Each number is 500 + 50 x the weight over its row's rms, rounded and kept within 0 to 999. Layers, rows and columns count from 0. Numbers have three digits each. The size before them is the row's rms in percent of the matrix's.

# layer 9 attention key, 256x160, rms 0.176, rows 214-255, columns 128-159
083:513469508545454534543463535449574535466516620436410479472420529563443461563471446576554422533502
082:492502540542531501574470497547584625528479555517530557522616470480576471480443518561496442508498
079:491409496504504562435487521504555517496539514574498432441467614493463489570535385524494517588426
094:447501507509566552473473480427508545441598631470494544559558474497484449544590502503548527489493
094:469475534504487429524478461532506571455472463491454566536510473411431507422382521439481531496554
096:510448520482535609427490496531495529523497507449532471506519499526674502481497400488465511475362
110:437464494535486516498572460475523544513492405540444412419604472496489542457490428515511526511498
095:392527493487609449472578462540476468578482517529527452404550487432581539478547467493474583549469
098:508516499511464543454409567490437516484522504543543490557566490478520545515476555446538451438438
095:447443590417501467499490516468472501513479528537435577515494586539431529582570499498582535455471
058:539513501541520595491565529516447513513531539576524492493554462428563468557446492481570410520423
056:374469497556528425454558438515486494538491456456501465446473522456580488535554424396480500448583
074:464543524517458456564535543488488540609517611533483490538521523465552469537410483496536460494420
071:529472452493481511524444475603564459443498555448460474491500495493530474512563389508505510519480
084:497489546521445485443507432511496503518396490495441489462544551503410480463498440540483527403493
113:451595425569459550406497487482538484487463504533527494460403507518510550504481505447437466466501
175:505533547499396500418477468466477480448518556467466389486501500453542485469542489445479476442499
200:575481480552519526507576464511499438567482546496472496508443550512549561528586448438535532550543
199:466459510421440516385400522502522394515571483477532497549482501512536465366466523467458554495509
196:596469475457550523508554462542591538545554612434461502494494512443514542547557553459615487545554
205:460477518450565490554448549503554464514327447533488478558505523457538525585497437465497514516459
199:515476448460610535518502540472542590493524580446540475573554522537578498464496446524459510478558
225:542526549409463531520584527429555515519367571559432564395489484558505504503519552504406491486505
216:547508460432469531557571561502455435456592441463497506463614541502564543417578401389367518464442
219:585544498486497432509470445503532511487489453531589486516359555388494422484507530446496477562436
209:441522504475480520515499529590510553416515525467446588539501535495501420517504514513615414504503
209:568460471453469506504591581439489440548457439503513520500472485503534591480538515434546439510495
195:452428491474521512524508504491499542513566401453417552431425406538486508480520623468439605546582
202:438455613563533498493507480431492566513409572608468523565493478542457432535499519431564478613459
207:514514491470523466484411531481505457502496545486456497501446496576544501459587599474556454452415
211:407466546430535475475456449597468442516416512514512482504504470426438465528450523460507508601529
201:547453509437507515542465390517574459498509500511455489513512504440527534463542437398432526451485
195:594582525503430543493472487427503458507570445590600530510513524386519483562429479429492550521504
204:521651446550548547442486491463447465483463513525533511501512536590537550456456544497546434471499
204:478452483462481465405521451478544556469456548595524534497525503534520496465446458512539567419438
210:471454513550467576531579597594466443490463499500540483420546563537441548509453476475479436448485
196:510532515499462512592513548524403499423525505486506469494514501503518498490460480471515563537521
193:371500538483460510479504599414475516475547436549475506507532509522553494546467606549433472505502
210:478486503445542434524585464518468506428506456596479496539491531462495543518540437546453495470466
199:557449537537473551436472535458496495556466583419534590468451493437509560569444458517443455446527
205:535377597507481474492489476498543422506515490529469501524584515452433530557497480446536541483548
203:513486494500513508503491519544516547560392480384413463572494437516482497517461515504390508515484
# layer 9 attention query, 256x160, rms 0.172, rows 215-255, columns 128-159
087:496546461513506477552491450424506499591561484586574548485450580492444449533518413533567430510431
084:520485575502608421544481453560479505449488534475461545477424470545470567488465438469484532482630
091:572531571480472514530525525572462525512511489493588494501619531507370510555519603454460449433470
105:473447560387461475536545490558566456486492510543531621512522520461511509511519511505534590580500
116:584490443494420506537463445411581526522561397467554420559521499542452513525446463498486380455589
115:508545498443443514489487442473479474512530474441491616487546468492559466489440573516515485514516
089:572525664487510554457567382641511537544544464457436535508496498547515456420475546552483478488589
102:461527468468454489418540550378485454551419512509450542519553484437509589577555518522472472543465
091:609470498452528473494446477622536503512422548472495484522466554546404496496449506464485506491444
071:552477495526521463509458438523556461532554511516517478411513446520406531489552488456446603393476
054:459492507553527439469535463488534587471599612465602485556541536509601511494482564487502482507459
084:577440535445504606488426477474519488427451459457427510440555532507437497533539474520460529473585
070:494503553494489489513609419481377517495521448510511402449414530472505530550484512512415448526509
086:461504477466506513474553493483457425542474518581532553498461458462594496541494504379464507411453
090:423537487492493467404527550470465534456561474547438559587526534447504471509463462493506576487521
176:488517499578499371463572554491557517489402520485491535574481500549547539483507462446473416551525
182:486484482493525534554526566427473532589554447415477364547495509506472573540505493611437489565421
185:517486542480525425578490556535398524500553463521540567461538505407520430449512506524498479383500
189:503546551534613447464400527386568503509499490534447400524478561463508467562624554491508413485515
188:460508471488502561566501538467468551573507610429418511604393601444440463491382519462517498505502
183:523481558464499430591447519482538543412523424524536445489401465551429497447537541494412474417506
199:336432486543523516542508454431504435643531483549520482357450491507538503487568433574498401510484
198:514473390499451496510506570451535493498505458474460460527525523647536503532455461531523493380480
189:410399494483462518328562435525531443477514347424523530494526526509440502498498524548509456493513
189:505505510449524419525519564531615539498481450502582461505552577533633416527512491595508516482515
191:462531533436487455480453493427466602492647405413415536437519531531470504519431503488477441404508
183:485542480426507542511518616572508534498434432448477462600496478561544400514452433501441564518549
189:478441517395549382471476368459476467558493548457488358502513668411561534458466531485518476569494
194:529533521526689490508523494469432471546450473413562465486447492479506475360506494580549439477576
187:522492435511510433499468547557350506567562470432541521509506528468535554614501566556522530523459
183:596452489499542482528486479576464413440475498531528433420513568492534534442636450533451545554484
187:517539420465458455486489512517539585577516515630409532490513612533511531535458448428489452414527
192:554514502527391538580542526474535495488515516574523499594471494561418489446509437605509459531410
184:529466534530540530500467452438473385477510553463489495508485486564514525438501494497491488559437
191:579459491523482432528475500490480529518502548536471525442529528404492556477499586511413461460527
187:526446506418467460471514531577548481456485566476486468449472548496414380545428431582528451523569
181:466587479510498557507530403541529509502507461464484586544491446543515445542569482521496522448589
193:518493497519468570558501495655523456519518581524519534464482467462458444428489621413453564554482
181:499462591468446443490492399448515612552523463448513454522452499506530507508480442404455470554468
183:443518500535479506566620448424475473541506619435474527497455551506483514526534478531517535538458
183:489575493481493500427457527519510415469537492427460456524531535477483468586374478495505546534466
# layer 9 attention value, 256x160, rms 0.189, rows 192-255, columns 128-159
101:534476482529520473455590470560541443478516377542437583370456481423511481488532487496530469492527
108:506515484471464527556502470523531441472490531524608570507591479471440493539487547432395483441554
103:539509489524588579381548446497418516607505517525584467475552428410545542510474498538496452396501
102:482518478461481538508508490529500473421589479466572526549471575486526525483498539503488517567491
074:409546571535534423499491520521500468464491498579561468419508452455533481409494473565500556509517
090:517517573497481455550492533481408480499478469428516598420517525414530425481530463431488600541468
098:474460550532493454533521519444465458536560473482542521514410494544488493530447538505498518497502
100:523498563560594425496496470538518550536372564511479500546493522543440462514634448495503428436486
094:490403449597484455452569590486478533456422528468550608518480539563503490613517431506462507488597
100:484540436540561479496482606519419485567462428457413404463497531483455474486506482466546445431544
082:574534502555483457462521437531524507407380453486473542487499532544492484557500545523511540510506
108:494378526386471504546412503448421449409449547549489548530462503581565465532487486552569537474526
099:480423427496519472509415503492527399549475445564419517525441429476553514487429470510482514496542
101:461441495472489386552526372503555492454498474517501569507469536502522515543525471471584535495459
103:515616487632528512494471375515568468516453498426480526456480439490506558492508414538500530416486
099:566390582487394471464569522524452511471464453581509601503533624443426497558567539477482518503491
099:514509500432448505534478529458456535541432473515463536449453560453471518518547489428490456479475
101:433482479537554501515557472549507516428418441529503482475569501475431546474504534487503532549508
094:558487462550543563454579532507550539481450472489484465435606521532471455451462497486573446521551
088:538493454511560555502475588435488524552489497493576538498568476435551485462469552452405598446432
099:518486524510444577470514444529483458457496500403466533521520515506512523478498463450457550499465
081:483533420585525552424545471521526539547563441509567454565555538424519565388520490567389445533439
102:449453550556507453575449537411479432496501522422519559515405509481469577529530427434402505613498
097:537509485447456524589422507464524454507524509423432470524533611507507500542527391456505576409540
102:455435473479545568509545551509500562438527468465481477440492414432472517572524524540502445520551
092:494476538481518454441408589417461498596511572535459560531568490470513495537394499436414529525451
101:448552439464497466541495487485455387526459559554517489474466486517484544542519507544511517511405
092:548546467581496510474544629466478526437597551459546542557491466453544586482500605554523511443511
102:518471601464499577516508436457408576517557499455611417520574433502530484465544552544424474478477
089:448507485513434546450488592455475561473575451470453529560517470356424501495446513483511511480467
088:426492463561491495488493418530516399523499459534507453465461458547499580551489524533527547503447
097:535469515524587612561555432457552544447520400504553490415507461486452541423555491512466474536557
130:532405566551547532465497483510491572630521383452482509418539454467535519490454509510571592487426
122:528462488493520534525505512530468441522504513497492593447436516461487436491483450516463491452437
128:498500436454474597536593445445458429495504488531524483488518493576526587462549452452492456419409
127:517498468608441459427536523499555470530427505584480589534410473523519514559511485467514453515565
132:523512503478523480529442521528548476553442444494464466473571516459565485532484585411438471569376
135:499534434536511513435500517532534400545418531503461462460511494506491522582491521490460462534603
141:488528458497538430509490492582482496538503487455454577574459394503464544523536449546396491469453
138:530422494510469540488517484490531466528492552518548532620475541486486484484453492499502491439539
129:536517580461523531531540586539576472596519459539509630492466540429587548544481501486492475526453
136:566532530433481479458565528528477521528523475536536495431570474497544510505600562495479481506538
141:475440491549460510409476520510508445528510515488511551492472503582530447480513444504549515503500
133:465503495502444384499538513468471503510539447499524651532600486542471504474537479421518432564507
126:587601401570498523453483509392517533452510433490525474556526492496456490580470421412480402469520
132:425487595526488407473493442488580538579457376451564504514577489455455446507547508494549618465430
132:498500516514505550474476593471473502476391510569521504554578536497478505542529535451522573415496
123:471572481499478560448456607412519536501463431530573445455434506581563507519519430489534504572577
144:546499490524509433511582463484446520457370434562470460531600404415514534431506564506449489485441
139:596471424461508406550473501524495486518456488557670408623550484447603482536476444512551573448436
138:518469542502549589552565522478575583510484425488581526529536523514450481484527563404507476574552
135:513533463558586543553449489499624556514426559516528581580554512543485515418552462522462530548488
135:581444508505565447503512483489519503487616504453452481444567425410492556481561448542456504436484
128:618551466490500471499520505449410523514520426469507438479518453499552551464450585460552594613494
136:478485500454448440393518494518556520551469527586584545451541456407415504576528478526488451494445
126:555388412560502379473588503520501603549457453481487501585417378441488496561471535524424491517459
127:515594437561445469471391557503477512514441460513484490548602538468404467512517529591534504469513
133:568445546502498493434525482553500451514571537538376517477563508522493526459567494453545431495533
135:518505551494441498566520428492484573471443510478516546412487528532557596489538587572544517454478
126:414577493506515499575410422512491489502504484481502435567550492570480568575582478643483518572510
132:525543557507492570575625433500434418374474538529470531393498512528490594539513585446501543498537
144:498488453457501541458410457448539486495500525427521496568511523524409508553482502418447496409549
119:499539506486502555512512420596545454462441362582394612549461450545440498482510506448546481488503
131:463490495514492472430547640463559513551496554513484542564557540441548557456565529422545476524500
# layer 9 attention output (transposed), 256x160, rms 0.132, rows 192-255, columns 128-159
096:402543512496500530404506574455475545427472600519459541509524556512518404579524493461522557485533
101:524457432501510507522535565483473477569535528494594455464420470484523500525606437416553549481413
108:431557633489466505490470500502639484456560539425424540496543461558467495434438466490562478505505
097:520497480506597536414504588488521501549450559547478535478405500561535481578493489485565546513520
079:451510506489518515516505460471469462493437397462493545426438514585494537517553563514521450490589
091:411474406493490526515506490470460519545512455512479485607524544527528475453509459553490442432501
102:421526414535479525545538503528479549480452417440479501429545541454530508493502483534465521550491
112:479469427587509487555435569485545512404602490548526480615479444496536551448518564457438437594482
105:459476536423472576502480542511461520517493507475509402484540491502510508508563648594465539426465
104:516431563548504574432436508545565522539549562537536484523595524495391554498501512480494483471523
089:435553449607486511529505462504466510450526396536448434538526480476478507461548515460397485446542
108:527593406477531523522529449554463498555689446469538493499506534451474447501452514522448560474451
099:510576556468437603407505583486447507549543498556480540486463551455524464460467472581434523497440
107:509495501485519472472570490444413515554504480546498451548513464452492508505425476426396457487515
102:501416618393554490509474488536549439530503563530458463606512585487439529480539580377473432523501
100:384552360558514451476478491423449564506432480489407404451496571551509508481533492582523463434479
101:538448510511483502370416516484516429490600492505502412572546513568582493464487552567445530531540
098:597512505478511522496478565448509515498468559447473456499445510465585577482517521463470456499481
103:506508538480528481502548547559457438510396562545532519463512501510492482622568544550439491518509
094:479468526501466488436408536562468441400570545430490482567478512483510554490515558570455426418510
106:643498558499468546573462432436490457433570502525554536518496489454568430475430470456441601552510
096:478504608461560464484494504474452442379392553531394488468386479493522488512522485486524462541465
096:524477480503507513496534441530529515591435435606427489551564443378563442504443608545535539470473
098:499477519540533458425482485491519453477592481542541471481492489567553481487457543493482438546472
105:572458511537513583552550486442549419526396537539568627525611521444591576460396493457528544494519
101:465470480409555504512572481576454498446481420458475450517509499535481461347547474551597468495577
092:478422471461507486528578483427490543511506362509417422596524525475542583533579460507525391477461
097:538513547476492487510446435442469575471493444534486462442518546467413484491470519511486565469499
104:535571531505541527549563469546558473433515500475535561458482485460565392506468423479476502527462
100:547505416427534555552518464434495465513464554561487507440493542558574494487518503570438515543480
087:524478571532457632532494520565459571469468478473458513601446495393556502492521441489489526614526
097:549429576515518488513385425501521434504417572467572519564451587491510500562429488462550480480479
114:570554472525482578590482507464542550555514563586521450426515492489548466458496549492521522406465
111:441452544640506448444442506495437500438457446489545433514526420502608569450526532485503486462530
108:498580516479492437409489494610469564530545574478495477458531482540431473549516609491568502529518
107:564520552424497518385519478521458430405453493458510583492597517561582493450439582490514576581499
110:490532588519495515543594459626500581445473467556522596455464504497514502493574454528569537483529
111:508548552402460464520456587456490567470435535502582552469583563592493522485483516504441576532497
114:545498492569433612575504455552448529544452424501463517586414522444532449555494441486476407512481
111:547522449527557488544542628548504502502471510496487534511496472503600506474471450487442537485510
106:495458526484512536500482502545471481466485589499477565433564651579468491385480474511468465521534
110:466476525498470573532429497560534556462521598514414462480512452473548553455461428438466471492478
116:534635576556515501481412434486419444526477451416495555450536457550504526484492559572505545477521
110:557423482509634506472443440546527556520469548580486483510406512492644510481472485495511395489469
105:447514486521416497489487509552581495537524595528520551495540494475469614630539565525531554471605
112:510488502443603489500496544533551521565524517584497444511481469578535526506368418538462411465534
110:448509439501561455520465577511447423470521464467463466519445536555524545581538532489543493549451
099:512494590490426445531600478496536523471496490481405522522454465541519446582501567476492562465417
117:472426525414526631524519517490506560522523529572471584559446520552471500463502522542455456482586
112:450446477518421557403452509477475504406443523446472492572560498428522513482464534533483521427506
115:460507491422402491486491651460559530501430446573479521501480476537537403520512456458511491476469
106:442466471423453591582482449462368442487520541464503396405452398512510524527496486449518441512407
124:473514462508412567505528427497561537510631565529506418519426552451563472511470559449427478448453
109:472491494577516378552448476589507472520477533523468554502530554389474512434558575444493467537524
106:432537526467564596530428503439521496488551449490501492515382536492618557537464543507560378458547
101:477460545510432523452469502496521535556526434566460505430407515581535491547598486501452597519500
113:579464550486532527460425430484460477519520504491565448549462495514502433570463465443538512494521
109:462537495485444539485497518406461414522537487484479410548528542577450539569550475556510469443508
111:470416516514439545671519469509479452556408496480541503590494540582531502436529586383496534523489
112:506477520580531486487525512538425552419480456499548517452461438506492601445450424536519451545392
111:554510512585417529551409574547589406399501485540536492472595452559500464564534514533504456530520
114:512577493516480499463550488493603525411535469511445516396516597541474426433452524431486523441552
104:538453501441442559407534574499449468538469526524522479544471475474513412440565482551465443486497
108:565417540461435521531492443565403497509525467536449516485444549519496439608436501459539473562485
# layer 9 MLP up, 320x160, rms 0.248, rows 0-99, columns 128-159
099:463452542539418602542539439461594489540561432507474505533552496505479508460525481580440578482481
107:611547514460432458417545503425626446480553514484517529570543446566540549496513477558413484547435
088:579518455557459494483461558537481489519448508493466575485463451521495431503560547519570431491535
097:449507530459449413482509459487522540530518509474577457564449478507523571488488549602527651449490
087:491546531539427523470537556498460470476488591513500507605466571495484542475563526513526538459463
105:513573500557495483498470556511541617464507406445501541548505483486487494581472434505438556518424
101:536365525413458554486566437459566522473521466415514489536519479566550459413463560473482489522456
091:566475549534455406577593462550547542491493544470515395497507419497547496487450516562470476504483
095:446532396457595537623532473496605477533529479606476478524458551520495513458531387550577584533503
109:509398526535512500501470479462491457558486441590489505577590536486543449511561499525479555504490
105:500618542517516493456499479529501540469510467546451426496468486554487505475507515523461518550448
094:495421520505555500523529525525593586525516454511552460524627479516434441485452479500459489478517
096:488401582496548546513428449434540505484441497457475534646518517541482536496477513434411403522562
098:554529543560506531511573475519440471536530556444527565540516585452558480465609490471490518508490
083:559459457465614491497544504447581510477470467608601482553504529443550525504494517417539457577416
098:537494522571487556519533493533560411574483480551581447545418439471431494507543515512476408494421
101:393554473561503484403550423516607503525559534509494517499507547467480474475474519509565450477397
106:490435517544422454524414465519567573555439494374517474552534598416459468548492491533490549503459
088:509470445590527503488500444535470496511498511470523594556483550421581498568537543526405471417576
075:555493478506485488467524523464492486503622511535563526534435554498412468527586427501498401417479
100:583405495499466485526536465457512550522553460454509594443489411471536524473500484516469443504544
099:549538554435490483532461485493451449458460596450474478451423551537552467505614527504498550457579
083:606612531466521510533512506527558500615480494513492533489346576581454539546512569467533435501468
112:511536536431512488557466443482488591481521499465536430488386479535486506542559468541433505497551
098:389465581424514485398560577483570505446461484521426512554515507456512554449484434534513536476494
086:506534557483489588516502442439434491523487479550513554495617501505564408440572514484462472445521
104:528485513472471512502559527487498538582518457532434494475514467451486513520460460473444472601467
100:552494480590495611480571424521504519502538480511523494502467548568596390450577555452441492570514
097:557468539443498458411484570474518440557476489465619578482457558485553485418483443475479431481573
093:546482478570429412531413592438538487557433539548495571585458492553479454464522488435523568489487
094:483458457559506555495471497424485490475573512531502552621533496383399562435459426525465462375473
103:421525424492624455568583515547458499490585372453506549541482530521464426446511540453494485530463
092:523510548507450487445506506421548580455450497517484461557507547491549472484472502516499502416560
093:472408501443452499490599523462509476519504406579550488533477449538476424488577480498430382584564
101:454528550516501544491433469554604543494362536567492524537515501511583470502484450507513476479513
096:504513444597474507420464523457420596451613421441524445567505519513521514497512485437530559575482
099:481597532512471454416531522514430488469585482494481489503424543418474507530545445557482477405502
083:482497585587551553518499496512430565587479573572496522505463591455529428417532539534434486521428
094:506511473494485509531487515467536553598615544515523422523533463578511507496584576534486554625534
104:503468499503565427474412499431511474555428503444526523410543485496493504462567541508360494423611
095:535630521477545387533557505475518479464507561590577492444529467528515389482559552572513430382538
100:550512476569448551498544417499533496461458460466476513453396473515521508472423450479426470495504
112:491503464459489480520539510515494545419599503517487556493635545489481545466540587513541545499588
094:499466408419521531503494489616434483451476477497544448524446566537510499533542526493512429482503
113:475537526487590441551485486517554558415540505524496527465501489492532459504578513498479498482489
089:518503528549628468502532578501486511470542423613537467506585395425469370427477455498482514563448
107:437465588426525527512531398434559435477499471563442555504529527354500557456578546476407486432412
113:477463519466414519559516546504418446615490487540452451520464468529597518506559462533424534559603
108:506576621464515501465526418477453485491541506579449457522545494539497513373533518427525543496568
088:503453415481511427473531514533423487463486466470520513541452494598518487552648470581463460509536
097:578500482472393475546447429515474460481494404547574497470446465533479444594497538483553492514549
084:462522505520520569442438401496625463518386534441422518481545453486435445426503549488537477457540
101:494559529514434430422454482578502479486563437438461479543542520482442462521503567511452480483584
108:419505566495439473526553500521403584561556495498541569469450619491457477533559593547539560533530
105:484538500518497506442531537482514514518534556592523510527477411456541552525454508450528503572493
087:631477424499484459525447546489535473503524474494466560508520403442455573541595489475474481538513
111:461474478477543420520526446452611584575487669446482426469538519498472459430544532505486452501443
081:464416415588568426521462561496485396507455491483510489553429570393485444496468501519465465492523
102:484471541517543456470499459439576447493436527480520431479524508397434605427512401484466427455544
103:488576579529577456450553472513519486484585484515414522556538475429594477565487374396466503478596
090:358506513535456473569566513548516585498589533543557433522524526468508520438585492534526432505436
095:615504507515478463416512435489545587512494476507504620451574473450499488496491516582526444467603
103:547450481452474493534445410450667530551494500538477522477505584526546498562414374472496429507503
087:554504574427530508543484566400558546426576593495506497493528505514535541463562520386461463498366
106:518483514457477508524594583505488638523603535454525442522551548530473366509538495447394505590470
117:477494555599495420587622492490520548499533487456541403507514450557536426516521494497507494534437
099:549469538432525460521454431475518408492521454609532552507604438517422510507504526563483507588485
113:597494435509427471552548546406448518523524485522446470421489486593554397569520543496482466521486
098:512523423497532534587505510553488381527530553507448438516465508466552494543490504447529516524524
101:542461440555442520484541544494531525558535472449523449509564460493492510567514482471510515569433
089:456507456542482579549457466536506456535485554473474297560489495581474448469413480460499562501572
095:395485496550539486496545512450511456587475501569558443484548495577485486512463421485477465613483
085:604462550528536600518533519476458535560498397560472497405468482333497589533498589517434519478534
080:490478563496467468527467492535560486513489538508456563542508533513449542382481432544552446536421
104:381486538447488471495534481475399522546520494494469592505426500513494479519470598494487530520464
107:526448480542424493515504498481456477547510485479369419513481502433533508561559557536516410552538
079:531593451507510522546535482559515587510454477468479492509458517546478485485524586448397432524498
099:544456521502570447501501568555503431598500501576479527492599536473415559480532464414541521475532
084:558434533522518483498399581538533538542530559488480546551526548517574514581480515486553567417558
105:445509486553473495528565526538526449461525443515502547468491486504494465494517502537500516568492
105:497442539471508479506536511454528555511583517492640457513528492386505483535438517484422423522414
092:584441538470531499549501518510523536646575571477524466522521574479456408591533490459441542464439
095:534534482555563487496448463506425534495514513456491500493554519522479575527526472493462483533497
102:474501476454438506509522507603532480457519466457489493528496524493553551521542580552476486571504
098:452537410514533440473529524538530459541504487448545545543606541464517550607513494482504492441500
094:485553449564532541539446418455543549639587484443422543570424532517501437510537546573505490447523
081:521389455509461466510563447558481423500369456451537504490442567530518463548631501461459502534501
093:468499524550418495521566471495551404486486484486489526499495452437575555434562442510487575536380
112:542547571468453466541591458458586453536556602466595460421493517443553454520482606521450492563444
105:592491409461516531492585532607446451516583502445474427409442549466604514502447480451438553550469
103:495437484481521375519504432418496611492510558502502503489473563503467505603497520375444535438489
095:501539508458504443487443523522410453463524553395484463470509511500553447528586491494455486500520
094:469454544432476562408509465547458528504482582496411536471585447503522567397529519417510525540471
108:534519400509558447479497500485546530575470535533532420502422523613570494421528521486480482472527
081:497534382536428455485478517585519510591485538574371546573473550561397508486556544442544558454528
113:540523482544503489552498466366458505517560430512416496606459514429544455545546475497474489495583
115:553416502483545404500524531407593542575573496492478457466484509517540410471538486481528436546578
095:587480369544494475584490469533473442436514521489625498543518513542472416540491539436436442505442
105:517499509504435532522557527503454418552395421516547486523512454545414512453544579422470515516526
104:487505521587531629514489466467543569543503383537488484441482447468501491464534459440469531544435
# layer 9 MLP down (transposed), 320x160, rms 0.12, rows 0-99, columns 128-159
097:493515548583412492546479457516429459404453512467400524523474542450426403515533501416536450561464
106:531469454465519486516527416516492440523436573458508495540420527632478470436553406412501503422549
087:408501524537520522557503526530508452459432428519480470514420545438469488459529436507505513467558
103:512487538559532517503473512336477413475483479509505498479434474503529472504469484592538509526504
083:479484538592522466504537425481412398471532532510442498463552514466576504517532492445554555517489
097:485474497461517507515509550516510408532552503529553567483505458550567511508507607555519505490435
101:421526435559510475398556520508415470534517535494528524560518507429459567505506480540554478471467
086:525478560519463391507493624588414531509469442535500481539479438561530467551381480462565512555464
099:570553504481486493554524447516567522518601537480429496458405475643484470576414427493531592551461
114:568345526574494530532432366397448590568509457485548518450492450519413488501519449520475457504544
103:448597495492530468515463455498454541548570578562451562530365473444524513521496510501462438475463
092:511497500588620501627584428504537526491547513543487487518472476505489512511539523544439549530531
098:498536453470480456575530493524443489468520485366562464481397440512491463479462446499527468468429
105:574475431541500477454585534574437471506496527509482568577532482448417513496546476451456632554517
083:506505458449427573427479558440513575487502426457534431461493525565534550588511431485427515551485
097:537572507548572610495453527533498494455516477483450579495575423450466418391511498504507530489480
101:539464532464596544437492500518509431440560469470572511456545390433490519514508483424495394564445
097:495473458491566560535526509465493502485487405408515550517479549555428503532457413502530468525492
090:504423471552488559523478487553547517388470504406528547500521513432543357592462494513484476491477
073:550486504451504508573547503527414428530537502528506468578454517431506448605609465482462484491474
096:502518519533534462497505453612502424433530428507512512433582520627449433444516567538521512495488
105:552434535389530553423464559438451576526486568561510482481480485519482545452440451492545554443563
078:469564438538385550494571613566439511530501508471495495515457490543502491464453500464515522419561
108:514490553456548527578489518482512519551517457493414479512464514472505426474511452575427455517653
096:488526588425473579511472508507539550516460427527450586483528493625466516491511536476470595475458
088:537574463537563422420385408477538548444432424431568434515504574535479582545471500525441484534427
090:481527482498507518499382482479486482479546546489547482534454458429482526420395487592566516487518
109:505504518565480573505529484491390464468481509466547484572504520584577516494501429442560492511578
090:556488510470484380454441563555480457474488471453451597491498560475487492420573535535534500554466
090:503425508457471472406497510557463502502424533444521477512502555503576525419529606471498599457550
092:493519486555526514518400464487494473369488479500555472452473491488532513469427522472522517487502
100:362575443429389551557511436502559453461441357487497473549493456500499505593427518540482538498513
086:476472521496506510438518523591532482489509518481541521585481462504475515404465501522486608510443
089:489456540476541506447562530507472500447489474554564458519454567538436550449507476429510455559528
104:521592486496505455374506519461445443507545517442529496482471509568443557493459565442484512482521
092:513492480507570417451449573477411489429483500458437520431508489425539459540452555531477576538418
096:490470485451532480432503451526484420500471618464574492538424496496471467567478462435482502515516
082:502500544514415514375514473539473469523474456476535488548526410572474474543552483503605496556504
098:608472519454599381416498529451502606437468571532518477451467486467558505592496473530407505455379
103:495480514452509457553553450561485597539451530470466465427414457571484528373494479503539469539356
100:575540623428508485469636474541498350432416510482474518477535485481516622491441515613534497451505
103:579428491487478501569423502538502494501411522465453492449542460540491449407456399519548541553545
108:616488581526482466416581502426476472514527543402554486545469495514497497615468453536468442536423
087:437588495417573585436457452544428508528553475477496440567492465453548489441483408517523527502537
103:532551417514495437536349501520541553483466515596550548482472549482617510422529567524432555433522
085:427521587542516445483520510457537500440544539536542426526434440491408594489531497458470548511581
098:480527507532457484589462484536498538532518565525462513434472534474475441494557558530358440410554
114:471543552539461577563514531471441533516524616660476545506517548524442444463474445491446508446576
110:549516522511464482393445558598502457508602449492516508485502436487511506473463426501511544568585
077:512460495440469488454512481438514448564466557495586563514516440424470536519390520518466551502483
096:445451466607425485466444515413541540561622512599585504444541534469527511446517409524582432423543
087:527486429482543509489422570517487506553472525461473521525505487533422567479449544509475580457551
103:580437542455438520530522525445465583549553547565487583486421469521545463522540465466538463404503
108:493380456459557525539468555534578391518497457441467477451491547416478587557501579554448598594528
119:479387628497495502516445534512478539505463440491529515449388470533486541542351459459545515441478
085:388563476442401533497499482415458525490484617513494506469452520469539468522562611581500497541461
113:561474537543519501486497436433478493479497534475480449477500476504444603454505491543475507540522
080:531527460441470470609540464518557493452572531516460468509503475481526449487501558511575451394477
096:537466504420523477360524555550475470376418461613600422513545533503431462549433525468568503513495
109:503458520524540436476546483474536492545428418529543481541548552422393412457444535502461478428565
086:531583484474515516470523528507552442461346569503536519554628463461509490604507406543555492472442
085:569475365454405470387536504515480460447473453483384538490511460485463509496523528488487520489447
109:592601502526548496528487474361542531553574495478564542435426481501426497488455514567513511489516
087:528447551397509522549558539455586566424490441538570468475487468513505435519531436479496473547419
106:492513471517523519555465583488538541495495513477571462511586505479460400398575608463501523475577
114:524524462501618490598530535556497511495618482501556491528445497566524442470475480504488482429422
099:430473423575425513500443513448496561573492450440479479501471497553512521454498469505486481371402
110:508509441528552545522573580409438525536470520482474440582491521470485502434511526464549548546468
094:458444525469584457573449448566517526517482500553533577530469607526500489533500482367542469521506
101:471514524476560418608557535552500577450587487476476383407494467519510513464506490587458473459525
087:463526481444426559484555554481568445403353483565528473406518603499528514456481494493563548511570
100:441513446540506488472489496431533478511567423504525462483599543516486510601563465402490423452491
089:549577494452531551561505500544572637497456323434501456523549444510546511416448542412500421443499
074:515529525466477526503496480464377465497414557415433534495530418530499535575590509485523551602545
097:418520573502421619554501523529534542487431555540410558454432530469515425518483504366530473456485
103:532481498569544527427498473457417563486530536455393517462413575552483511531502382428492419511531
073:401465591592477477437505521433610477484481498481518536560511520533503475461519457518570512439471
101:491589496527508489447489527454410562450324457476470542451539480500551398478540574537434560468479
077:501468456488513502585474484393600592561504485542476510549456527461462510480509492560502562618515
099:422538500407532481509442496524548542432399512476490494488533468503512460440524461455560510517427
107:541510540444455380577490523437539463563519480462525480577493576480389441481558453463448553499489
082:501524491532537452489516486500507598620533543585575581529500477459449481651529469395483462487396
090:352448533384520522496486477516467493471596492579547497508551511396589524565543557569564499538397
094:490431478587452581522442616503472469416460427550440595468517455510561527535426533525513487573462
096:494501524489525490536482489496482552414626472457477446511502426542522533495451569501546594495544
096:488508426427471503520451475438554496556544463482502453429407554448518522442511536464461517557426
074:410492520495490475515437505501495502443549532491482504461553525481499485477545472494492397498521
091:455581484571500543615600579562538477513524464489504496415481512555570505472426523493494459513501
120:485460451540477487499518481462575503509653471615454512530500519534525465544458537481487504443550
108:450504412404556550422436399522481587510404530507607482491436526463484590471415577499503507460532
102:451617423416516453463463500599450491457549535527565538501526507444526487402433568469484482564414
093:531523519485504473523531533513496657584506482597559604426506540426471390410427465552495534456621
089:503496452521575520439456456555424549474490508591490521447507467610467455515556535538521478568536
104:558540456493459488589438461527527502532576427515543507529479500528467447500468476487512475464492
080:577447409512477460498547490422604555518458483561547498502475505547438529445545477574472463480508
111:511520495538522444500459454488503404514494412531486443512562502525378500506499550371601604518577
114:518513432516574506543533526455478582534585501450484483525449523466462520468401398534505455468497
086:552485532556580531477458551517433532447495490378478619530630504523485390504523530454461462363507
102:431495386525427530504429539581586408495471487498503502547542569511508492451545508432528560483525
105:484451536452440445467374500477426501491439542528507612540493503469487450467501520533656522451507